Part of a small language model's weights.
Size: 8 layers, width 768, 12 heads of 64, MLP 3072 tanh GELU, 63.8M parameters.
Each number is 128 + 32 x the weight over the matrix's rms, rounded and kept within 0 to 255. Layers, rows and columns count from 0. Numbers have three digits each.

# up: layer 3 MLP up, 3072x768, rms 0.038, rows 2076-2204, columns 384-431
# down: layer 3 MLP down (transposed), 3072x768, rms 0.0326, rows 2076-2203, columns 384-431
up2076:130168085133150110112142133095136158094150209082124088119102184147113145177089210119108065126113076153090127160087095166137164176120105067116103
down2076:059159133169106112178193095134097177112117133084110132124199120138166165083108149189144122149126195021186122146157148164107118124156147057098125
up2077:112136092161173121097166177147084077161141116126113176121121121114120132139132118120157125110144097094154118105092162117150104096174184101125119
down2077:077165153127142102120086112173194088076177096157089152159151137138132145085171084113138150142093110128097090133167120095103176155099112154156107
up2078:120118131148104129121151073154114152112158116146104135139074199130115069160121177095144060180121120145156122170128131134130093128130117156121154
down2078:137192146148119105106146080073128148147140125172139114189124111097144123116119159101129086089059135133108097125173164112116173131116153139166100
up2079:106083137177083088161124085128121173153134133137144130149069129118095161098124119156143137035125164169149165143137132044129144128106131135175147
down2079:132148177077145137105124095171067106163144178117076128066133140083155123132143149073123130132126128138102129072121098127106136063117168151136150
up2080:117104145139131080106146093163119148147130136115072133160104221175145118119119104156138092116155168138140129110105116096137091119103093155158132
down2080:126157155110100142135122114166151132084118146091126097117131161153132118144147122075084127136135153143189171151171141162129181083183170124151147
up2081:095129137162129112120195180135099121157175093157088145147033104129138111168066153134171093185158132177132122142130128149184119138181146133154121
down2081:194157091132162159099068052176127172123134141147166163140220110102176178188142140109113121082103200093103110122086111136144152091103120118144100
up2082:117141099076117121130190034137144117168129087095092050162146100130107131166098112110130118109159171188102056168133121112111166173106100102131068
down2082:154169189145102117194121121145104083106143131168148129113112119120148147144107130097111101107144043081116189109134089097146087158074095086144136
up2083:152055032195121098120111050161151136165119119099116084103112179175117138155149110144112120130179104140160163072138118113135022157082084130155030
down2083:198148144165174102161173107110116196140165155136157083054085151119122134100113165121190140106139121123133124123152150129097127038151126072151129
up2084:165085140107126137085142130176149133153144186056123084148105143138108093105189125148150145182143084113182141163131087107127133095073125087185191
down2084:105179156049106175090210152076140100126180127135153136125170130094101160155138114111131160143130145189097108103144159094173113117122112091114105
up2085:114130093153066119154150157163131142159089197070157127090107090146098034176091159140102123160128161140126136099128071127135132107125115156111034
down2085:132095115079155162091147146147161127082177139126195125111100106031127160160097160133174062157063103149128055158163134071134081140134115118160202
up2086:113139161213101104157064078149064129075100157139139107066132164127133153142112132087105107168144118123115173134151111110130100145085113138095085
down2086:152121165125149120174171125146109093119164134188118158135096146147155162116066119132149139198204120148144187176071137135169096161121184138128099
up2087:171150125156046141133100113127114120114163151097117107118098168154100089145084140132151144155144070153116078108151091101149115128082126143124170
down2087:089138147169142150130084176142107140115132154176115103164089098164148133104099072140124107059119167187130145105088146132117146126137156088133080
up2088:071103066114158135142146118143128128035157107104118090122151144072128164149134124118168118138077151128132110155122067161097100211158148123048136
down2088:181151140176087127107096173104116132120150135138087199115110173110056139141171095075162107108147122084131179116111160120097135078159066163118150
up2089:081109105130103150138136109140142132136074108154208096122068128119100107171105119168138132055078138138106100111157114168196138102087118098121151
down2089:093206151113112099124152168093128154148134154141160084163127151102140160153113099134115120189134105116138100144115185131109096113135075195119145
up2090:074097180125088112122167076154154136121183133101128141117121117131154096138149179119114130135130107109100127084115154150150118124157128089110168
down2090:046060140122114129114101128123179134111158129195143172141153108207108183163140089120138114117135147151128153089121135124121154124134165227112134
up2091:147169068139104176101134097127102106147169151158072202098132121101089116096080071115067156107120096134126124080110116092145103060139179205128152
down2091:111178110142103138148153139091172109163108127038109105105020128169146064083188129123193122138152098138136151092100141109168125181081142078085137
up2092:133146090194095117202136144102075183100093179184127159175161161144096188157095131072123142088134107185085176131110105096126151082122140134150121
down2092:174118134052126111142165053104191133153121156081114096127078145125094099158076135059121101100136138109147112141094136170108084073122173131122161
up2093:073201054119113174096065088140110089082200088140117137150199152090129137124093076133146163127089174145123078133139063090118097103121148102163158
down2093:127096114196130158118225112192152135111167138133170139071086156119162130119108163060131118173092176064118090113150168175147118179127102119175147
up2094:115145177089111102195121063101112077098100107097129088129123165111149132162122184117083136144111142139094119134103102126109111150048146151108127
down2094:157151109124120136111149126080103049214161148113125102143156164128112074150083143144142181147136041108186129097144126131071116175146180116066120
up2095:117117089148080120124124127129074140059129112142147202210150125103159093185089094104102093126038158163139113170170104155103116159103101115057177
down2095:171110068142117110096140124209132121098125149156164197185123094168180100132121120132190156108114116043132102127125117065105122131084152105157074
up2096:154138008133100079160156128159116128091161136136108178149113162111191128103130129098116148159155095117122147119139130121089107143110093125158155
down2096:094125194128155175176159121081096098157162036094076121083180139149073117129124101129118130114159125143104121143135113177144110181112140145083202
up2097:132092129131104110159118135101144112120081116123112111105151144105158151108123140075104091166150006146098092199148163117138070098101093166134074
down2097:176163169110086094092119093142106124107147131162138212161079164073180114164112103153124129102086188096129151086139079138096119132131158103089112
up2098:135133156126106147145144111142085165097085174067098082097167143162116154158128086107091139130130104112104113120148079071193110139095116118119069
down2098:160100108111155143133121144139161088087138072086146111120089075112155116189147126197143103206154160113147106187146100120104155156117133105108139
up2099:087117086186086125132120112166168149131122162086185152165116133150089094136123166117095147114111117150139106123089162068118089071118081111117127
down2099:185166114085121125135049111149137110147147161072166124137187105101092136194108115084130072120150146087099117149116108107112138104142145138137135
up2100:127121103080142139108155111188144124104094097135072187179122121137152114138115101102133148201130113157075109199080149113172139115086132091165100
down2100:110127174159160133093071169112131152170147128138146143136091096122099081147142197137137134136123097121104031141141186088163156156123106149128150
up2101:097163102118080057176138114137166180111095129145059152128180142064127180113088182150134151132141177162108146189157078141136087077112185114092173
down2101:100166156102136126096169089071096129208077088090134073075150128089153112147115142116130160122136114096182073094173102164125150144104113057138163
up2102:143130087119119171143119128165168134191123167097078150134181137059069113120141150139075092134105137070093074123149066151156106110111086099070096
down2102:066117127107086135098150126123128109107160074133134130167139120168097157116102131162119104098168140165130176063104179144073104135108137204141102
up2103:124168071115127122050177125171164127134182131119176128137131100129185161124128088153151130170135136074103145114113123071155171069126116148152135
down2103:160131177132128101123107162117098153128159105115109124081122116104171121151057126148094052073076132094134135127080085126195052075130101123121142
up2104:075094155128103117129186107164108128138076188101054058126070118097085126143116119119095146133144129140098114119074101114146167128086169043142120
down2104:087151170194152083168142196138110124155182160119180158146110125133128174116148113107076088141087165141140132126107150117139122111137161126131136
up2105:154108139154097143131121135128123139122106127138136104108109119124123139123086152144123186151116054123131141203152121079192109131093153068115101
down2105:159061171143140138104113087088155209061119095157150120094190108125037107090092130115154131137092148158116097136138087115126159105182153182175136
up2106:074131107102075126137120098097157132114145093093068145098136130110163095115092178145082194091099093167137134163155139128120139092098147109141099
down2106:098163146112148126114081131143150111107075112100150068111129101122081099143154152186188080130065114131143126135164121114108073138108134125112094
up2107:097161078088144125112155117131165103146104083168104135120093115092061126147040184121118129120135094163145064124119086150116087115095100165082121
down2107:141162154101146156120139142161163120043071107140143172126134138152054132144074140159134142153111099112172178089097137119130113071133124107118123
up2108:120046120145110024107086101159101124101164080124159128132139154116178109091160128129151162132151156143150163124165100039155064088105068119167123
down2108:153073106109158143079113112130132102148203094154058165077141121110179162164058093139166080120159164120097116071093115077203106162101140108207111
up2109:085124166173162148095162095137193198186160108143111072191134158126034066150049145104125077180144143129052111127181062109145122118156105111057062
down2109:035116255109127213117177113093165115176127105069093129167156159230058096115114110174201057177146172159100174141114101130173161138132190082117158
up2110:064115165134085104126193130120125084114147098170093105135156130148160143110117104079129135108134167112099121201115150046108162097109116169145160
down2110:106130110108107090147164140146176067122054156152128134117178127024125107213141128121140117099102100184105100148139148114215145132109156093157152
up2111:152114128181125115118186120136143088124102118118138087133087102126171121177151159094178170104140143165050125130154166125181082148096134081158111
down2111:091186154172096128183160081122155202124095126172129151160139127142142166184090121118141133096125097141127130127106100135107100150141113117118141
up2112:115176115153035095123133094173205122138129134118064156072101108123145120110132169147182142084150108161125109147156153122102131146149034074129198
down2112:136146181155132141157124141147109161113159090103067076113129113152154165139106167153147084158127129125153168101076136154098090114138080179110173
up2113:138060100149091136112100109177142099143154144112121132104113130113152026131119120140104144117116099132157124105077098129149109181104147016129152
down2113:150144108158124119142128128154145143145099122102126148147117143123134101150108125140130115168087132146145119113134098131127138119151155107137128
up2114:098139142146147098148173106178088145120109162122114149132104149143076156118124116138146117130129094142101136110167112146122112069140173092099145
down2114:175151135114106162123129169107122054132140119109133200093152140156158117091130142104113095125173110113091116089097151166104123147094120148100138
up2115:143151125125106101096101077156094134152144171088162114050125197145131089154135122183184080126133150137141123139166113122097068052095119134092095
down2115:115154075096119116118152168194158120177211118102136076118171072148135142157154131138074111141142184139118162157052168123150121114142109108141150
up2116:066115154126122128126096122130135103158076181151116136147110131116099072135071108076148126160138128176114154171088141111105114114079151088159113
down2116:115159140116129153171183148114166089126146136127153131157016059114137153070136128069140097118135169147089170082106153169137165156115133109100150
up2117:129120140114122150147139087158089077084139115181120191175125110070121104157098167092162163101115210117145079159121082149131130121126132131142147
down2117:171106118097130111108155143096167146157123148078115059147141152143147151076152108128081104167122006139094168120128156098121113132123145131128132
up2118:047087106115117104143124148138114124122202095090086140112155164162084091130167118169109124104111114162078172134118145161101109151084151087137099
down2118:080139144165076113162059135169108081095089117129125081159140186175126129132110144150123109102162121077175201091069106117129111151126104165157059
up2119:071146162171092142075088161128112077117075170123132097143129123162093139128149144046151143099101151106103123125131132107119157110121182138137102
down2119:110155218168058116117068098126131175122092160117224189055114108178103115126206104127163146108143122131094122093058107121166168173122184180085112
up2120:116117149192117081148111114144156135160132177105115156151087108134114119131151161139120117137112138151152121122121119113166176080162111104134107
down2120:159154156118154166104101122158135077098117079134117104131105128105113101148149123111126109131126094059127129145128122176092100186172122142107102
up2121:149086108107099119114108136109096130152131170151131152126172148044176116207117118128133126040108159090116090128152141119132082120106120109123156
down2121:114073186120132149130127178073095118139167066155157139145126132137186147096098126150129117133132172108185156116119177172121131131163129194126163
up2122:119186127103078110115139116130137041115125128106142173115111137140183090133139110061108086170165140123112158116110087115161162099063094190094131
down2122:168180187146145171101093146083131196103070121141125146086126138093083133045163111064156143084103147098090064168162135115133156107122128087127162
up2123:214130120171121125147154129099165104083097150085128105104097133066097082117161165106143146090082176121029136140161102092075146151089148078153075
down2123:126094113124109158084097154166171093065143091130080124141105098116123140097126130168114169199124158160147143124082156167135130192095119170116167
up2124:096174130131149100163086121120140121158107191090104102110110234149110139134131169129073114176146123167111114145143099138076096080155135134078098
down2124:152099101133121122140062160129169139169132135091142151137072117114121133098107144096192113102133124109148130118149161167157131147163136163167119
up2125:142154116151158189109121101129112092158144133087137162188060200153136083160114127134106151134081084124126096107077122114126086141120134145111113
down2125:150095180107111095122115140161124137141136126130129088124103081148125112116134131124148126117157132186172156121115131094079182140107131126154120
up2126:142205051096097114181159042146188169099219123162067143163117174020133121133114099137088108133124104153133099136155127105133112027124095088115175
down2126:121146177135090114110151163082140132134133116165109155120112096100093127090125080129168129115191135108125160166169133096210140119128053163161112
up2127:142160112149105074141080084114221150105114172127110137091089152092152117118096114140099116191179067130147121176060072091162130075107102126054122
down2127:104113137127145140112128112146138104136111107152200126117176129135075144133163087131132119139117139118138151112176138166107141092154134110151155
up2128:076148126178091115185140070192119130105135146149100162118106161128110097147100142133185119100139108158140120173066108147136106078165118159095105
down2128:182146089126176118123092179126168097098138129144103098099141115090103108145117121167115094113111143117097135085181045136099069162127109123133092
up2129:174065139132098124117117154095134056152111138122077214099093156099142097112091143150144118095146156096101110125082130139152137185135126133104129
down2129:096139159111108166107126161112098136146136171109123030115138137113126120124140124178084185113132086178154147198178095092108119139132126091151063
up2130:160170071091125079103185108154122119106139100137178092150098131115096151141162163108155156128128141145130112131167053126135103137137127172183123
down2130:163141120140168127154036118186130076149144158105186137077084124146144173112131145129152146090129114126122145161136074135110129157136170177135195
up2131:119193117108065159099126051123079187098111137171101137143118132061071120093125104140139112102144123116170113214159064100124123114131121119130125
down2131:167134075091120103085145133177167126056155147178130144145107114154121125104112104113119129128154078095141114092129133196082158044102086127118151
up2132:123148114138117136112135145180083099129163160108117136146096142141115145133083171089149095140196145176077167115070129159094136071128158149143119
down2132:056087105124148130074144126126083152146128077133158151145129144161148110116120179167161110124167197074143063137111167147141061179123124133079118
up2133:142125129127119083105153120122144102148094099100101153139035172139142121127155161125164119167085095143083117149098137152120127098122133131098179
down2133:125150203118119143145120111124070104135134114121134082064086125197082123166134146093166184141085091103136126146140203141096120141160111124147079
up2134:091146136142080168151128097128157091088066122111080147115109117111179088110127079097093068178096093181122097168062078063174118099146119136152081
down2134:132079144151153105117146133126104167138134095084164046132108133098104129137166213115093171110109151057137078112210104155130062189175155129051165
up2135:115156084131114124115209077126086174125156129201140082089116135116147077170116184157115147178147167159110191104078096142126140116110131129131115
down2135:139062150174084159160103135124135165115205095111092098218146098053114137173094208111142100119108164152155144173119101159104110106127101108162083
up2136:073068179199060107157123133139125144130140109126053113137086157117093129095139122125078118119181152156119129115129107143075099127091146140142149
down2136:218096076188095119126066116128123116135091115073147129113170156111161161170175144102119120094142112149156112167157128101154073106051169039129070
up2137:113132064153112100187148161145084123094144161061153128147142238144134109121112111144130078143126147117148156128151092140172084071126134124145141
down2137:177122105182123098126179074100166111122149106119140127143088121140109108100086143124101129172192122113158127184116138167129109172120124075130139
up2138:144117110092144104110143111159082066161110142120110112086133129123156087105129089145155137089124108117115091112113016047123083109092135122099077
down2138:106187187072078109092117091110126152171149061138128150165092143114165173158121097129063073100132169151126128085172107136110173134125113115140134
up2139:141140125209128079105110157128141131105113110165137118167122141185063078140143198123099104095119133177137144166163120186166101088095082162162173
down2139:187120080159066128086123136151119103098139188101116073160230092140124150108153128135058151102134143102176156088135159179100133088086145129118113
up2140:152206151090153067177184145124081116134105117134095195134123089070154077139086104157121087107112140097079137202142068161127116103097145159191142
down2140:136116098123119115131101135124175166068105101223140124160142124183113151139106168139167103124126151136132162172139132151135113148115114128131133
up2141:072047080098148056109136106173105081085152161114151148169131139207127146175092082128118131148122084125139134129092110115066116099108093078076041
down2141:155106154111146094155014131145113119098175044163099157164106131122091098044205125154115119142196167134187085207134103092143141133149152146199098
up2142:138162094157090101119120152143136137120117125083132095150099121119139092188153121146076127131085098136138136157121125110112065071137123131156159
down2142:201166183117142142112148164137122114160168166088139136170151066097178097140121143202134123103114135099137102114149154155132178165124137122080066
up2143:102157118087132115083200116197138122148136090105132155139137171126082085192084144139168080118114204109141076139145110114146114154135082152084184
down2143:136133150149135070126102142114098155087124108150162163151107136093107138109138120156142134125116161114114133191104124102146152148157112159149133
up2144:134152148141146149157159127104126157076148131150164136144068151111143105115082118151104089171105112122121059094135175161162120144141162073100127
down2144:094171158107090135138127106179120126123081110165142118146128141174166088175121124115105156148061155133141131109175117183105095131135116135134150
up2145:102165093107114138140174098140083106121168207143134163085150125064084118187137144139108187139139146103130137062123109102170144120138109095093100
down2145:157207121099165149076127122117157133122175109113082070133149108129180126127148097178142157138087130123154114149103163170124167157164074125135100
up2146:104168125110120106077115092131139154148122114112163109109109139084117136119174075114142125115139078109131077148219100128130084151088155080087096
down2146:114111101101091173160158147069182114094150080082094100140120106128145111134131114109127115117092157145146111141086111132121069176133143179145128
up2147:108131135175095096178136140145043122176137152082137154135135130148079124149109177116130127116197154162143181141117077127073109164148134073133070
down2147:076033096095100117154143084106097133115134119136157100142152116159125241135146086106145136133153137120093157111147084072167124130136156179164142
up2148:142102132120117152076034113122091093114139112179129077101100111193104161157134086122098186140101112165109097107137156133167102096108193091123107
down2148:126120109207110119152140172135125148176134152138129161104081110163127091084144184142093092155153113140131201106161122111052123176157140131129160
up2149:125179133117122079105060108125133135103160093110128116116112124164137123155115160094101130116139117130132119138080128104165135142141120066179095
down2149:183104156095121073197181129100086065133109147106107101135138137122099083135170129177105158103128116086205126150171110112125133165081104102154091
up2150:148159143130102173091165084110126114163112167105110120148136119189152086170154110106107132142133145082077127122135136149076127086114103046112141
down2150:183125093121117058133139111115154060111112166151117153113115107131162136147150138112084166092144129144108099120158171131165138128136103125113079
up2151:124115156133136162088092132123079117139078154119122105085093125121111138135083175095129146139116141154075107165156147127179118208120140073185085
down2151:107099157110128125105131081126064121143136139146129172109211110152171090187190195130176118191097097147115127124167186104139160088096182074105131
up2152:138142125101139094131063119150137144106171115158113202097115122180101065170092101147148097187110050167122109124097126096155117126087120175143129
down2152:141168081120096177133170136155131123175082120141113153142096128145152186147098131189127150046187052073040109178159164104176178130098153192157108
up2153:105146072196123158109128103120232133123185185147154115136117106131043089157123116150116147167089184137155160120145091123161105155094094115115167
down2153:146104136133130120122063121160161173104152143119106093086122128172096156094108092109120154086068110156112138119131154159030113112138143111103096
up2154:093166118143144141128096110149216137085138085154123109118148149062143146117115151069117125081055100109111170151138098109145127156109123146109169
down2154:132155178121110142065121107133074174095156137146087211141160104125106176157166166087153108144135098143128114151155245124169103127113182079181093
up2155:093103115094127141104158149141130104146153120153119141146130136066049048157116129133185112123156144127113102135131114153121134140106103110121188
down2155:072170102132136084077088173156114137120157215165158164169125102159120110183118093161150090135203140102149079080136113170171107096148156127067128
up2156:171129115182102078155143134131124139089132189163106159117067162090120070122103131160110092114074136146129146123138094109163135129076136255168097
down2156:177154119142156105131159197137108177111085120111082158118144103157083144144191065114162090137096086164166064110188109128129067182119143108068152
up2157:170119136159097122132103139093153107124134120095124067145122161063079083149122143136155116124113063151063137155139142195086119115145172095165168
down2157:149162171114154141147112147146144124131093144134093150128103156170117128141166145170111105158150128106126098078116068151165123123105110036104155
up2158:140137147231116113077103091119127160146113085097161132108147161151113137129107118161088100158024189177115121159102118138108098149149111126141123
down2158:112120157129141186106127164175094127126152138114126113138111187117080158182120169117089097081108078108061166070139122114163160115083108086096118
up2159:116150122099111181135158149123072138109118114118148152166143138132103096106100135097080138161066105140090103168124125123138122065059153092183129
down2159:100084157092105133178085200095168151120128113128109129136153153164138060225156074166105130177109130008082174078120076105153110106075095115112153
up2160:085092157132096142186091133122130135091163129125077172171111220076115112143138105072113097134066082150129125126078116142111127120136152168132115
down2160:078157088131147161123127156134113149146117171157118122118133151126076133111129104129180061123114106136111118121164088117111111098076093144123136
up2161:153133075147145183121155090115134070142111181102105143120115139106147136136162105137155168105114127127109108146181100122140133108096126123057118
down2161:146142108134150103124084081146105123122168130136090132087100111097069111138139153144120162107158137087129107086157113170113118101128145120115138
up2162:143146125168103140131098126157074086087100152110091120153111125097131110127099111106145105104138079156117062136156150110125152130061118104109143
down2162:154130103081090102160131158125183095146098164137088156153213162147175152158162104124072122084145160172075168137111147093124092024110153087110092
up2163:100145137109101138089169056138158151136102144147111130139051155054086124148098148129085100118126108227048110119134144108136108141121121094127171
down2163:177114136117114152115129119160143150132156106110149113112102144127098144153151083116143127128119141117125147149128127138168136128075173110131176
up2164:135121150210117118120153139138128159134171173096102165190107121003119065089147107146134077125061114092102088097104112108131134133091123113195130
down2164:142089119159163139164108110156100158140125137117136163054158111130120192119137091097122113111135097146114102115145089155092141174115067089135135
up2165:060127123141163136141114090144131116130222095085179145185109163121063090131128155112141124103152146115119110136122097126141102169139126124143196
down2165:122125147139113157129066094145150111110155116095101148080214152125089073113100166153151104146104083131104126127103080159121133131150117237103108
up2166:136094148149080116180091111106078127107102138125080141148089141102191127108113080120152162114162150128115145113147155143137112146149142130153169
down2166:131047125063083142149147062144114147142111093171123095104108165122118122199128147142117106118107125095167063064151079081132139216152136099148112
up2167:130191118135124109125112093107149094152163100134159140135087118117133084143128135030107125138104162145110114091164068057089144168147135110113147
down2167:195134141107116088128130147155122128145116123087064094135095099127108118136134191156129151116104098128133125146136200166147133153157107149143135
up2168:150115127144098135176083121117121074084117110098128131135126198091092099145171190122134177145174120159133070113112144131126081113099176145120117
down2168:092165151138137115107128135166095153134091055127138097137127126153177127069145077169165108130139093129117161150099115134099133137133182146163078
up2169:134164150127102137143123113146155111126092151163097138121092120101150121123158167106105108068072144101084130139145127094101151136071141133131178
down2169:122113075071177135134111141113149104090107084088133043109103117145069175131131126165140116145170180131208146141095164145162124154167113131136090
up2170:110171115101099171166090136111189117149111199102110114180158173120200117127146149117101127056158070125041081149127102117080102152108115139143159
down2170:145081096145107109169057127142090117107171165100124120019100121166087147100127096198162126136118236137145133075166130114137156122168097136123104
up2171:103075150143148120116164168129160126142112178155066128127172135144151155213156127101074187089157147160079112160169142137139143120122143159188133
down2171:106159073147139122094134091104124105104138109144068177156114163113122126122138218126183149162170157052134096134102142137108084195166159116117122
up2172:131124084103149126138115091136124091147086154119136141128155059102099093155131133079144158100167112189089078169128061124076154135116124096161104
down2172:108179181179132036119177160115098134098137088159104155119084116108178095084109116141160154109117132140125183130103085085072071144057113100083167
up2173:158160103175128129142168153136130120194156111169090132138140151064084117056096096126174150155114109117128156128103095127135100145146125216178089
down2173:116148120031119091109074152115123153129118072065113121096148146083101079205124100126150124170086075124138148131158127133156112127138201068129129
up2174:105106087110093104125161122135137147110141096085119117140117165191140180150110159121199115098138125153105103101117106134162141095112163098135146
down2174:148114145146130113131076117190059100122199133134175110132113168163063095113163149111162094110136118124160124151084134182139118181131165104096091
up2175:146086115145084025150108165147129106119127148148123158109142139146109113143122144152156073124182152127150199126166113114130094147150165158141128
down2175:126131145170102170110082131193130178134106112133187070145132101121123124148174097118162150132103124149112158103095120110110110126150125108181118
up2176:129124165134121194057142101093070109087140054127144220167129147154114108116132098168158102145118134129118128117120123162197085099111139122159090
down2176:174100162115087177093105150134119142114076141105163148122132144133166100134124136112154109142131127130129161187118110161146135093132148139151130
up2177:067126072130125108185179155161109175112163152066116148115136104090111132139104127147157137173176192126112169163087140066147104173138154115097102
down2177:098188133108154140147112091151135077088118116148120141156119179133159109136118101153104059124155177174112145158103101132102153160112133181143094
up2178:114117150122104088115121127133090144140102121101092068091175102110113121155129161108146145117145099121110090175147081093081117151113138121133082
down2178:144121147156144157078072103085188143093078150108117109127130116139137096161125102179095135147170100162133142101108166089165112115114125074110050
up2179:180121144097121119116122139144127123096184131179098144112091125082103113100103135145145167175181143139102140139138104120146118148156144110141140
down2179:172094156091088140152139103121174125139127112126105101152150146142062150079137093156094094131112074148130108107155122120053117116132148093137127
up2180:099186143133143090159105122136152081061156158120095134125121138128144138144082140115147125140026135137141111133087124124139134139130156138117134
down2180:062089087120114111112148117100143134189119100113088035160160135173092113126162165105192172132119101098129104077127114134117117127151145111046140
up2181:095141136058137125143160123135181077151134202117109090121147111145138107196175081104124143169146102130143166206084131168085066115105096112197137
down2181:122151112136097126148127136112136090147120092165145220115129156065130120100103152138113130137139200095141108105112092065101094123127166130153121
up2182:030085151094110112173126114121172099159115117104154100129092106135138159138165180089116131131131146117086178092106114100093158135127148139075179
down2182:147136157133085105103098078110104171136153085135117157093160109185129105116115118143208156124144195147195177183182119154142136152122130130153196
up2183:182109121153119103140164185082079159119069179090124155167082181112166120130129122153132135158081111123090152164063140121148145109121134119196152
down2183:141136135123108042125084207119132109148134188156102122161165093127190132096111181091103105124087091139136106077111149210126122094107142152142188
up2184:120082159153124129092124070132097112138051113114143129111134155084105113153144114072125113114113152144152083096151162165133141130146155086138116
down2184:123164124095128069157134086117102108082168067150093120112153091140128098148156131167129113115160154197093122131096126145120116106057122182088157
up2185:150065076149115074109122097181147136057170119135118155176131166150126173109093126155178096145119112108157125216061097075135145101133120173125124
down2185:087152117194099132179131147143112070139133147167075168150139095110132121145146170160090116150137145161097123091151114095067081143078148141146067
up2186:097088151083120147124156184128127177123092103098137139150110115080111156160102188089084110149154144109061079181186145149171121141110151142104120
down2186:103148172134110047132143128106096081129115126167128135127154127118150174110147171087118065114121148165137142121091186125109118109138118128181086
up2187:131111125102170106111173112149141152136157173135138121126081143088114134172103108133158130146096158165104108115118110092153107095085160135153120
down2187:125148167150078172132139162125143137087120149127122106133128131097111117089141099097117124147133132134119129195195130150129114131160047105112136
up2188:092122128135089139180145098135146176159161136097121133113116148100084118100153139099122121155162137135132132087085126150169149096120140172150131
down2188:096085108185079148107136110119119085099135125084118092107107131144112155137135079186114133111094094157168108172116126057200098129159121115147136
up2189:109132068124140105184115146128076128123098129088123131082127131178148111126042170107014158058143097142133161135160077149072092125105140127102138
down2189:156123142180106078153155157175172147118132128144148136121152131107150186106114106156112091142125123180137120115157177092158125109102140166148139
up2190:177116105136067134093137101119169150179158145173123146142094112155080139147133155152061141087109154114098112092098124137110157096115132155085098
down2190:060113116104147088099116128104152177119134184115154119149103126064093089169125023141137135135167121172161120122118164149090105175144170095138135
up2191:142135122146078137106171105126142159130151129191128160144094160104109128192147109123132046132107165118153064094130100157155086142132130131119145
down2191:166081124116146097160057125188103135092102164142155175080139092146161071131172157087153165147147135083136126101142122128203143143099074134137098
up2192:115097133112108069125136134151113117145106146125117146141170182170083152114154126126091088117094075128147146109152147142183138128089173124176111
down2192:097143181142055076117114131143119139085110165204110129120093127158103130142083184117108135162146124135145162139140122153042117105142109125141099
up2193:088146118107081140142087130133141135123132141116083149156178143125129071158129133111097152089128138117118149119105001076170112060107100123139123
down2193:112097168112121173113154127105095101121178102145062078143182158174133137153110120150129132101192091104097055103151182088096133118163135121116102
up2194:108109117184114142156158080118142130129150111129122075141151143133150095143076140126162127138107151116079147091099089175157107162154180100126145
down2194:177154129116120116147120165104110191179164118167089130108069135086160233062104129194105151083092146116155104124118143151095143177144138162079176
up2195:127100106196148108134066101126116138090094090113154176082147205133188174157112098084073113091078117157074129117174070143075109191118158108143159
down2195:090169150102119162173147099111099094170126092134096052100149187103154153136131127138070162111126112078078093168177100160105120180181116135094139
up2196:089121115095169078126131107142106156139127139109196180117127125133153116136132131168135162158174156102155111110152076143154150130032085033110128
down2196:136167117157148063125126132072137144098136158113058109118102133148094175160097158117117137155125054177175141148134161135138142155139128125145112
up2197:049115099138080123144076137133155090131129118168126090098148126075102099152099145129114143142130145100166094107147148123195099121094102097087119
down2197:147161115096175161120104159103131123145125121114052140154115148157117155120148103129114122083169111149073156155112119119109169132089173100139101
up2198:138124102170125122103137199217168113153147155221095136177133165108142076148152123125102113167074123133131086136094180123121135145141035112133174
down2198:131070118173123122054131092127138090132120165119098140133141126137158105127147171157138115103095106146104159145113116163123118143126173108142101
up2199:085168070087126141142144061098113105109118148149120160104171177156130136153131162171079076171177088085106125142098124118154129077156153135030126
down2199:105106185041114177078114105114093194147142107157092126121198118124151153141105119191144124056121143076131179152099162114160119161154138063057168
up2200:044135122189123132130105167116171128121159094108179110134051113174142101198106225082145137126133194144086091162110075113097117165091120170114163
down2200:119143143138197111106131146162190135138157152106127101151082000064092115130156129106097138143110168129165127156103088151088110149165058176139202
up2201:193155084119128108145175065110038151120076114168111179165130113035104129137098115133163130112135113163130125159158093104123073079094140119126099
down2201:084161142131156160086115190105111113054083162144094121157153103157140108128089156130079165105129085186118130177124113132096038091099129111096101
up2202:089135077126150117123138138147124122145129155171127160175114160145133116126142127148125097094146120138125071114131114128118101158147112069108125
down2202:140096131131149140155112123136112161152146172147113121117132137092162111130116124158122145118113149103161172117104155132080152115159160120185149
up2203:104137117144144153121170107155138113151147141161136129150168106125181098134095138127089173143160207110136139133109133137156148144123152110136121
down2203:170145083140135073072105092131147100146111130146194106099114149085103143087137153192156063136127156122140146152121104175114097127142143165085136
up2204:032225154064138110118162109165106093120187122170182156109127120199150113136092076149133092172045115161161117137071165157173153157130112179129087